Each number is 500 + 40 x the weight over its row's rms, rounded and kept within 0 to 999. Layers, rows and columns count from 0. Numbers have three digits each. The size before them is the row's rms in percent of the matrix's.

# layer 5 attention query, 128x128, rms 0.126, rows 0-63, columns 64-127
116:498446442522557518481512443545521518442506473517538494499456542490479486474503503577464508461447511531476509447462455460455437512480488532516554475539448432455509519554494416501505506586596521
123:472523488546553419460492498488496480500531460483500509511444466494435582489541459470426498480523526402492510543471547493470574537548453438535454574413509560495580460518587474500540559483429485
119:462546497516516503449546463494476486446476518587498519496485479493513421517493497494531535477507553513531435489499495467545573432587529525541541513547473482497440510515504523466541504490537459
118:435545500574554483481587481416503505466500556521456531530551409533500477576497493487539540576533494479556593494469510570440491485463492502491448543469500545527450535564449503550486498528545446
111:422513537462486569522528451481473533529549495584519490515622446488478464477539470442410498525487483474492513531518476452492466495485508436473524511531503490459573502481481483483475522483522523
117:502514568463491520456513575491542515488573463442454497512479598509541550527443537540547423482519465514468492546482550575501490492460504474559569447550533483482549490476453533512502468458480448
113:519579504480473416500527486480537554461545445593457479480488486465501488452533443469501481551536515474522452451501512503503479517550560410458515472500481499521466458552585463454417525520556500
114:495517499449450520540449442490522509461457472543534570530434510504450566509460408535466451553507547531521517482538549582535495478485517539495543473479484559484524518582501542501464473522491431
119:446466439490563562433483566521454561529395570481556535422446441495518473485443401463507553449514501501479504457474456520489464550540482572547498483454500506469483527524493538504547498543581488
115:427520533515548503467499439527498521496514417483483567494534483502526473478451448431475503439564445525503432433518442512571521490507567466518546465505506416529521474474456539543474510497453485
126:549499495448517481523452533511565539499451483586585516500491554515543536481471540502431461526438448480434532525486548503484602539543519484546525553509558477493454479532484477555463478556507477
116:557562424473537539529486489526487534456530527464445468508543509510490471464438498506496538485517497512501437504516468451509556531476533580505458546498482488474508512447501485523577556488481516
118:444495428498483473515467533613558441587494471455446532559590512504497460552477437447451497490598481509504461474536460493521486438545486485543475473520470489572482514473523472523444508547494528
111:430519507522503495414491526527510493522480540543526521515532485485513472486508493518469526476425551442576588517472512540520401476436520458452492509445511506496496455523519499429514452491536546
108:540548582478500451504503478443492536485487501403541430543539433460452438508546536445478439538484471465441437501503535499453465485520447501560486419512485480575482425557548527508495473429521537
124:459481504410540562534552472525556483505475506472509514494473516487547506494454491517516521551490494451438450519501517476510515511520533429518513481520568498523497464515510485471466497554487495
117:446551455516498471533555469499530566420581562535491509443478515535484560544481543513468445545564437448459578504477525429495479477483435512527542471472536536468584546569480544461465547567504564
120:526517488478542506473498511488523506564526505499539501515491576498457518445487549425478540487425508473550409531490519479498515506376475506523483453489492500467483516519470453571461470477485534
113:502455478512477458538501541508478522485450521538473426498465486473561523553470490538474460467482496583600468541456465559516497426500425473495536490539486469540467521558569520519537473522414532
122:495482493479503466525531452594482418546494569461516528504526481557559483497467544552505384518478487502503471505473519548521469440457503497514445527557384486503453441587501498521430475489475491
109:501493461553520515479506445444510503578523483433449460546452493464524495548523521549524454559554536487463488494555513544537460522512496595550564484452487512489508515470547473541455506518498413
123:522493487589516537519533500529505513561505543495477565552444501543517437538525475463530478407501517481485498542487507495499536535528535515461445478422507437502579554547482444488483510479555512
120:545482528487573499508471558451497545550462560510494513481480497526468474446537556532531538482463510454473484464534458522450534452542459458545503402403420528457471535465565526441456521514536465
113:444568502479568492516500535463437508506574438502516492549484492477533493468549576501546461568480515542472544507462505505460534546479480482500488483523507543462511485505513463512502498507519496
111:473483550501496527514451463580542495523442468505510438527499563502463516528506532555433528455437465500565507454523495528525521517549502426421477531477529503480538475515565460490515505438573577
116:477552479542497493503480526540515576474546426479455499573519516454485493556530549444579522469519504478566522540520570440546522512535472504576499508461462450526523468469528581411501511532524417
122:484511541519481570499501471460568395467515452466492521518518453478442490559532549481540571418515490495503470492535502481556494517499534517537525467499433522459489579486500541471530474537518475
117:517529525540589488526552466518489385502476529464520486565506422459514517469569485493488492484560551543494441479433480493439563534515470465519502481478528511469516491504463496433448437558485560
122:495493462489564467508547476480567486469461514530480506482567558428456528456447504539533476502571522513436459478432595542472505449506511573456502497516500521516473461469509497521559480515486495
123:541450514492523444425552539616474495438423507452467568466484525514455504514506555527491528530465474478571471502529591493468524492519532504512514447515519499450522498522473515525510557492553458
121:514498530479517472477522458472485457441541516509509498497541437514540456521536528547528490500533506470469535429470545477521538543464513512508525549540458532509532457487516558455480573458485508
128:518507453503435552493437486518495509516460473532452490458500486552460500481503543520531482531445521515479483476392541456487548478537457542465566505531519502442533562530482484485445529545489462
114:511541610548458532556489517471486497460463480467493510494475493501440444634502485445479536444574527526535521460434484508555472495473498505574482482442499451479588457443498506545524560505478471
105:484430484523586475488448503507500435528513496549506373467555464481496497500493462556444487577514426514500499522551509487440506464542450507500545487501488553496511509488543492493553483424424515
120:510492477539500472551532574509490495550428539433500496496548511546411514497474529494501523559514508461478479496510482613468529476457549494475565463557468467557542576470476444460579453534490424
111:480516552523519488510455494564497593555496463493513480552510513533487449432459424638520539489465466472524513445473513465465470468480503477558459493519456501454507454544451507543479498501441566
114:510504503482469498437489498450558499537417464522432571446504475519426494487539480486531540503500530437484555458534501514480493567518417573515512506555369519549505433501564506518543501523522564
128:495458487426517555473519525492491556454528491393516445441504452552489514518487496480492573455493502543530497547487582434516499487539487515476520463470467469457567500430465385489475534505494497
114:557541474492521451414500437572462474451531496528473513513494477468562486537428472414481461554461536515475577520521499501527487537497510406481470437572466423492501477492529484527501472446462501
131:534504593568563436547477582427527564552558559537471463461460461513484519448515484484457511520515495581579503564477513535509447517529559483494480546439452508431484412466531483514516522465485463
122:508470513567483541447462501506464507494490536452407504532543549491517570447510447444460596517588497546454486473498426552495542472459474594426495475458522485457511497499476476550532502575527546
126:511472493519472583533429436443465467482509494457541480524501458424442504463485581493575528542485523519519562540540433550497418492520544492542538442466487460513494508532481497471526513515500508
114:511466492510555501458487487459523501493474483521448572438503457534515490473548464400491479476518477527463479590511487469496530474397532454456478533425487442540465518456482522429507479487525496
123:522481553488490550553527461560465545497513502463538536414491468458480507485563538461482541438574508490496492585586481528440479488495443525554552514546464557472460474451524464500473537556502458
117:594437515532507475498480510547506559400457477540508473486487461511515529498404491541540510505510557459405476497499489439469475508450495488530476567426508490484517443551550498477486511518411520
117:458485465471505530560474473493479526427487544505518478606532493530427493516477490494508468503548477528499475492528474574486443482508575545466514503518542492539508427444501513438415512510479484
107:448517484442426469431499480538497470478499561581484499424486580431479504504603457486528496492485560498470450474455496547530417488484454473459471473449531547503507482514499495511504535529478532
120:481513480437467506483548541466474499543475494472462475505511465481473479568589546531563495511608493502550470476464556445514443510500480465512506511546531450520457495582461393443514510504429488
123:442511536422577504464458503504540461564527463515465499516583512511511471500528538504540544572452463483526515533579532464542444471501451512477501598494516487492488610503489468524541525535475514
116:491516531481499453452473475484525505467492506549512471405503419581504467522506489541481458587436456472539503488511525523509531472552537448483473473528539554455517499535515542486478472521425512
115:467438520510477589558392490528489508470522567511532525529463458477429544464417528424497462476465515464445428522589541484511433525457466512449552465461467444442487522493513549452505509494525465
119:548513556523510549474551497471489483524503485464514487494585503485471511534488541464460511438531487498471512463603516520484466506423433510460456574522500494476495515445400524471526460562533533
122:449504502461452461526478479531484483552492570399468532443527421465455478454500495496468466542507501510514496494534499414524584504396463489478512549490494458564516546499538447478496508532518437
115:520420453521524488555537539459519454484574509501460507489409556498409515520476472605566499478455534478543523507544527444518522496459509522517454487531479480533546529489556565537518618510492572
127:442477521458398481530515482533556502444494462539506480546487476475433473463433575567520504515504495518544480538472545519498502483524516522398421533475515464537530569453493506548524506556473532
124:460467482464522454544531480493532522494491504458475544485519490442492433506398457514464496497427483528485529503479539401450529542501565509515565453465491551539485468540501573529522569473495531
126:469445568494442447471481453575496489575447494508462477465526514499486537500495417537501428515516493542476522476466500438495460565495461458504453501478445522536465499551405544484499485499489473
124:469465410464447507443474498517498493502544467470577463471545486446494506538520602563484482553494558499478537490399514528515505511521453442513509465477482568525445446507415510553419537409555537
125:463530490471467437495486497435496479502506513479489473560510542445495532517405476502458506463500462449476525520463623552496500485538512503536496514477487519510448570448546485514447481592527536
114:502478509513501506512447421502457523470494533501551460500511469509507492496614462483532472524469474554500494488476499420489514527456503442521495503466475538573462434476519498515559453551513449
116:521517476418461422565515570471476448479516504492463431548488545556548480455490451547505517497551507551489493486523413547512485483436441489503409551497590508540502486548523450544488432491497448
109:495428464495496522566528589482455485509575425464542499555530502486518487559506461507465514530523556534548516517491546489466480431469480480455488521520569490538472486496417513489507524499480464
114:504449520521498449526494547447571506523479535401521491466464515505457523468518499423524504578529604510531459446495444552474465476522467474458506508558529485480510461501479515497492547546540482
115:569447513472539491426499521463543516495529576517505504533517547460500447473439481557462436497469488441507475483508484514563455507495557508533556511490465499555538544465460447546521530504490518
# layer 5 attention key, 128x128, rms 0.121, rows 0-63, columns 64-127
110:490516480503488498511486553530506524492476459539541546489473444513444404439506546428529522486548410536489526566555422487443411530539473489504549462510493489528510535495431466534387528454473545
119:488483555486507479480522456495524487524465540404411448471493501554537501515519496533434500517401558511502521542494462542479452469492487518600460433541524508523492466476496422487483501535501508
116:529477508516521445560551596536488440489574468553453476457486465540528491495500494550519449514466464470517493499538491518470524439477540504425415430458427562486429451472458492508488521484535474
111:496577579555469431503500507499480546494503492518544587504488512466602508506461498505457472508483515568519440518465492575548552503550476510554485458492488533503569483490427528418506491497519587
114:495571457461533482477509508521576498496455493529481483575508433505461540573560493591513461553489495538544407450511446470512518479468537539469490554505491591534488514579474562444492535479495460
115:510465434492421572499468474453465480461457553390462548481456553514527503415529472556489412433535446567502482528487417468538547492583525523497526589460494513483446545469615513534490501488450497
111:535505438492517453479531528517479444538423482524516549543498498518581506500513445476514508432534480452547474535465564509489542509481469554509526528492511438475482507469474473519535502478427488
111:586536489547500554459471547480409497561549534484493454523483457559471415510457557465432492535509533398427505525469486531472494521503419465451516514428488519533489519494608489530491495557492574
116:566471496560479441467501449534533574511562436494515528507485452547520499549534595416458550501463466483476482483503541457453464545499541507511514486539454515579495520502460602521502521439477488
115:456470525457517516444492470486513461489500483504522523555486490520566494535487498507529472489580492513544485493507450483456538460521575452469483541548467523394474535493533472485429508496554494
123:509466511495456488442483549490539515586532533494506475528468486507541488478436507452536492524502472504466538507613553481492481563498613603522511542500513497432472434516498464462537448558500558
117:555422563559477496517511511483483497419540504476470525548447483444437531508426495482537478585523455510425569498472528530491509497528510451520480416557485487508500554553494462479505500499471528
116:459434535525639498451509468523545535439458549504513465478440488519498508531545525524422482478532499558510533543510462478527497572480549515468450579501510432519495494443473464462542492532467479
105:511515484480469525557543468547499515499508560554502590526546526529504455488548489469480534477547524472507493449487632508542472482538509449522483499475525569491569462531485520481418491481511425
105:464572465487522456495477502545460550521554497472526516489537470529499471499439521566547457481521442522484493442582498514502536502450555541523577574472533442438513538431477506505451479463459469
118:493522588463437553426524550518413435544510490465552450496461560577460569542500459469483484526543474590512530503525527508506574504485488534481495495538454538463462538512520502532508518484542496
113:461550474554425525499438535459457570533444536497507564571499561570411453500481444527488499518464563535499471556489512588451549520474489452482551473635465505533437497499505515536452479514514520
119:522437507518565536529491587504507478474471474490484526545486512549526545535530506482528469546451472532470535553552491485492460478615480520466517529455519525507586523547526526503506512549529505
115:526450501515456477549497504462539485475508496572590514491528470444440617417465501446449502552484448439511439565595496509426475554490480474453484517468541400453476539515485477518510544485552488
122:521499450469515462488504525510531474426513584555497481475523498485514535464540518537470455504546505562498539493602489516564523523495451456466500514412561571509512503537489532504468402472484553
109:483500527551497554497501410565508461458445480471474518459492512537449465520431545506489531480532493541450531572437515512456527468530535476486566516458502579518474458527469495520517442568459495
114:455498469498517522516605560551475535533510492516468495510387465510551511471506437478450491486523496500572461475457514460481589481488460531521479479485501533488503506497464491518476510546528533
119:495477480461422475509544473544501550506537418476500502518428446466479554525536515531537538490481484475476507557518519447625483454496513491445476465538404538508489463499455572564475491515539463
108:485573601404532511480502462514554487450541535434559467580478535524470524492473498535484564561502571486512525499477472441474452453504456511495544463525533523534507476469534497511494457479504520
109:473430504444511559517490527588599485474560491475506459443508562518469458503562406436518557494584434509500452447486548575443473522469524550468493481472452492528512493481538519529500503560465473
112:433484536454463494493529480431498391472501545454535536462495465546511509505518462541461509475445480476504550543512502536484581522509504475513369507555451598558544451513577531500460555529478463
121:527492434561441459406529482543549487528544507469529472500551473509547548489440509502523503408478538501590542522499499531460434434516519498533447560534500524571534560558504535456521479494508411
113:473510545527585517442509510489501542549372489539464440496501490536485554505488519389484461450537466456475544482527478489537477387458434513494539491530455437541545429464525455538505498531501470
116:493471499583456436511480467479509509465464541571474509500533541548588541448500472507507475503468507498504538495534461522568537525489500436546600531433447546477391511463562473472496436485500491
122:471515483526487450507493561436479458507555590540503568491501482541584560498477536453520526472554515515516512510477402463492500475584465471457438481559514460498467535575498470535479470508396548
115:467538407531490500488532520498509554516498497542473523497457466549512491490556515531454492511457543547457451510483453412515496484424491484511463508565538499499422475462464552525419414541527448
125:508441500504488454604442506435463529564467488455521483507380465523462432473553501470446505504449501546448563468527491527482480486501500500516520548541499536488477420472488461478612493432481496
110:476482481482574514453497501465527522452513419472509440510515543499551552481486540492516466434445583448517497567477534467396542464463484427513481496550508507477491518518476551409481552478475519
109:523541539421489502553508547442538488552528523493496503486577479567458524536517514521527430506418439492442509463573503461569531542445479518451537557491529475479431521548505441495526526419507542
118:497441449512477546510572492441468541494522506509523514549532439462523499525487493491466483519486484463429428502462569535570509492550504497516513569513421460477488502551490503460428528499493507
112:498517469485436467511536523503532498447544536422477520542522450512484456575504457500483414520538466533511578463437554490545489530507531447468501516436524531534554555527527513478542501496477478
113:476501490525535486479531476464481544502482552506568503478527461547476558494457474498491479519561498440473456569467507506485382475524518470561485473503453514512499554487516487445491613526504481
122:453454476516488495486497499492538523509489447432504551396449537510530529538541511487513488544604544525500538468454508463474570508518504474529518442497538483543525490541467498519557513404448404
115:471456534466438420523558532509517544520492531507546530482490530488504490520446564489443561444457497444585493441540543424458436481495472521554547576443541480436514486468533478397470506515454497
124:519465471485509543542516491473550553493520469504504578467462494474495524501495491575436572541537546446491510503544508474499560534502442546534508475471489439533528562555540470480505433533522511
120:496486521472475526517509434544484550455435464490476596465467501457505491564515492454538516491540533490482457537442488511536503514477471502502527526562487608496486447464504500444507558444518544
124:515527421482540566459470530471474528482555548454444548500460492498440442546492520518480553504542489472530499550510531507517473503503490426424565456444444474552472551412491552468511501458543515
114:430494512470435515539475489464471527620521517501491486447489489501531564535530517539523578509463536537510401518439493430570555537588468490552484527504600536492556514507516528506480522430501515
115:484553457474511572473514509529545468521420508555508460553513512506490568490530520473544497444515492534524481515524494497473519572492521470486482530420408475583503465441537488530453517496571537
112:489513564503451496513514536569515562544511496483470461530491468508504475488576506531476570449411487429475522468465524553539502546552535472469459513446536513495499488473520564499559454479514518
118:495536542496573543484479451553523536480539473477518486485515465513440480481476439591513514462538546461549549502586535430509548487447543505550524509464493437523499502501465544508514538511474510
110:572571458508489542550480479573488503474452460502493495503495582606472524438444514486438486491522501500561502446456544549456446559505509491441494481575472562469554473510483467537522516522464503
118:521509455469481449471516519464484472491496552516413489457515598510502499504491487476432508496497487578458476477486517504491525475503525474512501522450457518480554578530416446479466598408564537
111:411493461487473498506499569512510435493544539468542562469494520574460559507435459485556469545505526501500463501506461473570480458470498561500516467535500538584473422516511486452505521486568513
114:536468489468424523488556518444497445548562419542509471511478507466499521529525436568415485506487552546497542478522488563526470535437499562527564539433483491487462506490553510513470474477477462
113:517475545509548519477503452434511479528491493471518517491531484564387489502554500551522521501517523501541516474466525466436498504529480489442498495482546531557515457448486493493467531557517539
114:478563457534532539471510412477483485472504468488556524514489537498544423496529510496578563531435482497527524497514449482583430500503544438462452532426522526478523462547475494513461511461497465
121:580521477504494499550475499492485491555539544478443489469533445472459556455531509469474495571436491548558553530458550493512506500512431469463503428562382502444543493547476467429483485441481477
113:458571489536549465529494587467487504498494528514527474497511537515447533441557519549522500455499460497449467507492576496427461460545447499473482415491509491535554486538543499533473517502493521
121:494444544554553515494442488487490557493495553533555568532541536495439466499468436567503531502498479496521516546426443576560499521507506508486450451504525490499516442557475564562484454495509524
119:545530552478540495496430580494522476484445475502553495505503438530499544512482540544497485490467440556483502502470528469568517527476559531490518457501510570509521571510588537492521460510483505
123:504488453496459462559492476509545458534441471490484519505476556534555527556515462483503474492514520471539460528488486420530497501480462499473515495556513431532487442506552574517464448533484488
117:507527538467495449533511515465551494469527474477445521519500547557447489483504542486487496502454450543495434519434451462520448537499475538506503513441496547389511549520517469502502454485422433
122:482459547498499442430499509487487516493452480496469496482529547485414409489480516536571489509523524474520498453608446535534550473473497449541472469496580456429526467539465495515544522502530517
112:465518498462565462511472476533494516527492468468522434425503443482534554490492497492495489510566500556422503499481545558541511485527422537514508528532451503473483485436569503514475490490443533
113:513527583566491563513434488535491528494517470477469513478445466419477487529491487494478493595525551466527528564508498541454551506535521516576437599494527473533437539510483413534526447517481513
111:473521534488532436458470430531461467491534547499394552475467467489500582487562502515463421477436469471457460549561468492500502454448521540467495553510505519516613475544482462484483492503469505
115:455556476515539495482449488538507551443526478521543541483505551537526448540489504445405566521480498424513514543453504465607550470495480472461466479482514484473480498531524400440464566509506513
114:520563444576523497569537440501456450493560512544534503470506530515414473387477518493567470519504480505530554465495525490563544513523550490439507468442443482460494553473474574485534484483501509
# layer 5 attention value, 128x128, rms 0.115, rows 0-42, columns 64-127
096:474425495497468524460487521529528514407442505561499524471488483570443526481440544531506482496499480506478471481537456402457516478500506474475480529458601514550542478552458525435479501597462488
091:526467484468494519573512500536504483460500584497472510446440529538477443453484482519518491538553512428543522451517479515512575524483597560556562509454468504548513537473452477418503460553557494
094:551529495468517501530518501447435430449532515448495549477470552429470473438506521488480524488466523476479465545585485471576443571475465527568573504586532495512531522483528594536525440479473436
102:539465514499600442472551472519493512515505479535548527614422494499526513499401460525511432497519501435524497503492534481464488542464474496513492511470571582497589562485512525440465498513446472
095:532490444508579502442432586546464485494445557538530455510563411462542515580524463473477408525478456535494511455492529463516563515462546466476602498514509485522478519503503484528516483538578469
083:536506459506415491468481505485550523483493493535449490498456471463579523477479510566549493505435508432499524545529466545495483499510486499578588453513469540511523512554407470487540507465477538
094:482500561582543471531465543438491462474534552554486535504533500553544547512484539481500457467482459513483558555457579501445475436505513504475501567450467495495469414558528479451524509447520450
091:465518550533537486469486451449546549481484483461532483522455459534445506505474437581491564496574549520487546507521568537575573500490427491509568463539538515508495537485574482439499454470481498
098:572547453488485470509534521571517455566487442532604490436499525525466507493534464492500456494492617504492482505483519468526465468539485454536471539468444563459450495519506489515595464582425535
086:478457507433484471500503510440504520521522570452535483443480487537442561549483577472531501581533491496403460496561508454544529489481465524534566512493444553499519486515527484484431520495449428
094:462438496484513589523554540504535512532488467483497516512453488548561530451447503414542419561475516473547452509506574513439543455457525472501523458511524456536492505551469470492466528547597514
088:464445509549487491401481552491482538433588528417425518520560489477446479443538465548456511505536575479505514495520599480514516556516477448527501502458508512498487484481476499548459564566510512
091:484445528457419562510490505589464508514511567468532539493434412512516480488464544521528529486456496505545457466466509481576474431504536433541533464499488507483541442450504575513444514521455541
091:491452480475365466528431555435458545489478459448506415454525492455468507472492495462525525413510487483460477476503533500499435529499582539516456510555517449464512478480557496498523497537519547
095:513510537597497560527541554466521431475459460495525508570493572528570431550474485552558505455471572508447514470569464470498520531537478527526545540444432540479486449437518521448551522510517514
093:456423484474467520502480541459575425588483472526393516520558487493519486549508499394459525489479530474493500525542514505506496540527503467540498482565511510541437507533495532464540524441528482
094:501599512472512509536498488437522464488511591365469504519450522522460516558516505611459468473497424564513484511579490502446473462452461513486545462510525527511495466507488468468546474519491504
091:513431424553490576473506548456582517475526585488555489472502451493513420553401557502596446507456456534578473546531531564517466491520524497508492484495476524472448569523496515503509458479523543
089:499477480578494494425505512511530479523448526448536505496429491436460487493435461510454491486500462443538403529493484495492557467568512554574523512526459466481487449479508522551490540488467507
089:471533482505496438485485530470476539520466613471503557443516523484563505471484480485560494563547475505429559602498459477476484537565511514460462534556483539533508499555499462504496509563496484
093:514536348482506412512512467518514559426534557550488474494498462562447522527504488550491486582550482491532524512449549548517449476473554517471505490534474523477511497558490513509485524562482499
097:540458501498449524549503491433561515457471463446547449426448522531528480544569479525564516496501413501487427534516490478545408451509492490535486529464489490501485508534463528490482477509470499
093:531534486486550460509468493542443505513450430519424471498523470496504551456513431516484499489532482450508474466492551610580466501515463533624481535436469516539490536483462474496485530504477461
099:498499493487452491415544457503564545481459491564483551480448503538447482485502515489466527494591551515585484524477446499568437513570516487453517520527387488524518523478505466504522560441550444
087:499483559458485487443541498590506553576464499491444544476493473471550504590489394583507455574511474492533496436487476467488480420538569449481509489445527507559513457432473478457556461502538450
092:578517533516422480495536540591531412532484480524502498529489508475526509466526495466514506573500448551499455576533582452488454456422484505441497491492562571483502489446578494423508520457540528
086:532497458493582460513563511448516461540543580532467355443499504493601469568472563525436482542463453499492547517553555505500558546566506490473512489526437519539505468464476520504601493497472481
090:525502560526466510432546450499465462479408427510470491483532503545488511571509529498486470438463517501488503573443596488475490494551504490512459504549560495539482536578482469557458445520521496
095:513548515507490397512509502507519494467486442486485529480487448467509558519495537475444502550454492473497542466467500518481505483479537556593444416450532534549516605524471571433562490505546436
093:527454454501489449488576515563504517499553480516541509515472561511447488481558559529468517547472526568533499479536519446557544434554427461512514515538501454481471529505517539497517518482524478
087:506499496461492515417557543492491518575514475532535565508442473478488479443481475511460577524496435520442503532500572476537520465465623560483440514511478513556536518481472480566491410433440486
101:554435484552445481559526479593558510538516549526545574526498450503498421465493447476537517497434500502592539508516495525538484468509496455500530488462459495496502494535562431459541494471529477
092:524514521439551436472501485541488409556555535472477495430544466489477524559444470500533518533561452542515492575522468465510504433501508533495421532491467512504499569486447572473469499501500568
090:483504499492521535510504454539515470488441481535527439509530517433498468485495513510409530419571428465547507505535542505548546561433439462521422548511479485552522440499532443550473523510468430
087:490449471529414436530502483501474600527519508483531513496535502517552495442458498518426506476461506529526526501485495446383446505510514500542551532520470448465418494499534525501481551477528567
094:455533481450478516560483419494528506521539437508534460482521557470506506471494477543540475438455518528546428445492532522476454535573519518544497462518490496520526468496547461537490491602583458
106:501530401459506486466441536482515471502546446501457458479498530484540516495479493503530531549517475472463571573429540442511532487513487486487493528534551479489471542455507467528454495501489447
088:516496512472570412498535487488564489418540522518523518497513465571599506454495483470420517487437445534506569458537545488524486511516468497502480502512511501415507486518458458518499414538552467
089:541443513544524483534458591509521460466541468476477471536584437499476482456507469529443497506495491517490500620492516493537475461483444492538544529493520475533537446484454546501560532530485506
093:476476483566452462532515530489563488526513439458573394473394507472500512543585459563541480510532512485453453564487514582528497504532554473485495489516500520590538491529463460515519543511536491
095:472519526509458580502527526532551520548472503502477477514437518603517477540455464484499477478464449525440523482553469512529517508546534557525496524481515461458476546551520420497424443526508465
082:548534640484485498488465510525435448498582491490489423529458456537472479424441439499490498538508521472511515474554491548532519486541517477547493465579447520511537459572507523447574548450462476
091:470542528508483545491410479492580512505494499464519507462572492559547518456468501486505540474454523549540471464534513555480437505529489497423528484482551500526481505533505489577546472476524524
# layer 5 attention output (transposed), 128x128, rms 0.0864, rows 0-42, columns 64-127
097:506404471487495512488533544511552453495551498566550498549456577512507528495491568536526491465453444523526433545526554472522494494421516491510530522432566499500501424513541572516504497477517502
096:551534450494513461473556515488492496499561504567557504487492550538463487499527534542492453538437499475512497554489536578510549463508471559513514585451547527517478458483455402548469383478529479
101:488465534541540501530496489435501463542499525434508490521531575471486404513550552578478531424473459476508495466506502587524511473482498515509456545457440506549541525450436506496524549494539555
115:446454524507557530501499483547528500437493515448510514535542521440503496454445503430467569384533482425528474513506531515476512530531527553582505534496488516567555545521529481516527538547541506
108:453529514432530495479502516524506474483557500502513488569578394506501494480557513448513442601547448537453494487490501432452570462465518481548563525563534426514532510418514483452496514514497545
088:575478485569521494463531514523533464520504436435498492539632449444454425536504522486496543546479492580465446504475513488552518446467544513516507529492525527501449537552451503544494455487514475
106:521542552423498520529474494467453473482512475544493468524534495485515514455516582431530545479519561588464549510470454429480461466480457483467455523485552560461520490473456468500474486413544501
098:456541485509544565543535548409521535471584537442493491456491457538457494468540512514484512512521483454445569521467501509542474460470527512493557511464460526472531454534534508460544515447510513
110:457546517509522464558508438505457502512429462532545475486520460529513475600490448437501435550442539472512497437523517541545546554510496446529425489469507490514509522503513469480472514519545469
100:506536496532507574555483507412520440491453474475467452417548526487471544566537538507504535503541439501386622499486548443521472548495450543506536512497522454525474527461518492481553545476525488
105:534481549534423534576455519516526438450593515519463501465534521509502521462535491528536523523523472522536453570547497515446560510507472548532488477523511519503460455551537490530527498491502520
101:567493517444508460516459492492485425461499500523467417470480544509481476515449484508524453479509490459483459414578500564509497495512560486511512550559572396495497504531516473528486516466432529
099:555561480496431562452411512502474479509459579542497567495432467475527533446439479490541426493437539449496565478520606531484489489496468449506512514441532503509493485506556502519509436513511509
098:493547558491482474474510505459519448517522515511541549536504473511491483601435535488472461467524508508566519510486467427569583471489556495538454463539495490432497491479534560448497544495523499
105:521480527493495537487526476472464452551477472536492461557558486489554449539539496414452392448513580498456437519528524577476471559522530562519414535543516591550516505491495530479509475497487435
096:517462496519445388440491473511554470503470531556490497432557475497487501508457507445540561481570485535423539475433543460544512471503459494551439461561418429518461501464498431500524452533508535
108:485499488456529462481476522468512497521606459343520503506481510490521513538530480572457513430454502504434511556489450384498507520544516552515516503461471512500492511442479521502476517450490417
103:564481412431500566468421508476518473518517506461477454489423526512524514464529482530568450459523485510490481559520536525529532498518537474514519511468481516563474486442575524458504494480488460
093:477501527537417560517530439501586484534476473421512495518494538512504562509451461460536452524588527476442565432536552513495528473509475475487538486561543533448535533576464444444445487550494511
095:473534491505450494451506528506523509515504574528563455512556583500451433484561494453473577524476464508510508511570527552438486463477546472488461496566479528469473561540494542531528576555556514
100:521501470549536469555474529492504469469503556543528435533514463409416496465460471540491527434486467443546479482551505520510479515504421490483510478477495403493468532487473496495494563561479561
105:505433479560491497536473545535517470493451470523506458507465500463494569525575468464484449499488517460525539506464502471523544506492393488497506481508520548443575458507556554473455558543511475
099:417482551528435424473524482473420434494556514465490434568508427522427493525460549550545515550528539522553493567381505510548475442457476448478453471457510516480555533578509495450541492451548476
116:465483442467451542494562508537449500566462525517480501486502474509499542535576437481446502535452513503543531578501495574499506471478476403518573490427484499491560470517406447524505446520490543
098:440484504503517421432550529491500462477481479534497466462447462478503503548486490526457473553543505463494532516540479415451493472516516480564479519515475525545502475484472434591504412535443547
100:522445494517513451454474426485481528535493499551485569553522536486523526488500514430492541584551562450468470532524463506518536509455524468462508498509488539520580484508540479510533567572488543
098:566571577574559413499529504550571418518509528455541471498484413510530435518479490502574476528502496528492466482522565462492556497535458540550527470507484538504482561476529477486498422500553451
097:396455456571421473541528510474517511508496495485444544517451484558591475548500507515505547546575499549529506491493497481462459534442561496516448530466546475532531594502502512529418497466495503
106:454457479531524475521464493544562504572445541473507480522573528507501466450397457514473590528554504502521492516535553438553572442467519446501474467497561452448523525543499514441559543502494500
097:537498603509515525526531517540465535617519512421438411486510574455425520477520558495510473544501484447529480508573528537488486577474448422534588476528540488498578505537511440505478465480487469
091:480559510493506562489479432510564533532489480480599491538439530472490474516426554488496549613488445585572510551494463508518447503487483533519443480446493491505523557530490510560534424528556560
112:511461469476459434504460487580529530493511436487429534412555522473509491486448513434510506499510547521508507528512487537617539451506488467538550511493444490456548470477556426444454454468445475
098:555477518475560522477537555490472484523541497458501583489421462503568465514480508511505494469509450500518485490533499446494510533524517478607463507536469434446486478532554450520468549433545505
097:484484516509473507479503494578561427437533565467483545551527573518498489533545472519494499515573490570572457456493468555484487496460439436399493585461520505512539431508566449467528509493485493
101:580454489447524398475469493503474516509472508497384523434500437516427561486429484487471496544438495503460447420441461502465446544555527448504509453565453549499525470546479488523522516491469498
107:487580574533460457499514499585519451519500519501441498531460423495519501523527438556505490424519535494571523566499455516504500480453510531469482504491463491540511511516568480502507507442503456
121:526484585589559451486431516457518451524563559549511536556516520533530484484488476486452499515494493467510555517517442529479466526461487523458466558497547420485517553464514549556486527569544467
101:516553568488497389478481460594545578468489528503592535478463562503468503425420491559449434554494432513508517503476449482549492543495483495517525533472497478492477492465459535497465459463486559
106:586518449485544461489533546464459424458491435571454524501508498569481453527550447476502598467490519446475478465480501544502552501568623481512495564513539424477533478445556502489544539458535487
098:551548548558531544544515458453482466436442542468530461488459501471535475577476523564559533447540560501515454483526540497503493436467381499504492464462486483496494513452568502495459563495487494
107:476540466561528468528523493501505532510531596518501477515483452478511538489511544533459467518525487569476565535469521535532495481480461515614502522459462593503483491541523549492512404493488440
091:527534510453554433478526529477518484527484476473474461487505536455475484488497537434520512452467511428541587525490489537553477510619491473538505508512510561519478450446495421528455491481520507
104:513469579563542526484453558501552507520530491469497520513541473557494487476513484498480493460450502546506485541455477456512433491514550529441459516483513516473552464488514574519523462489516503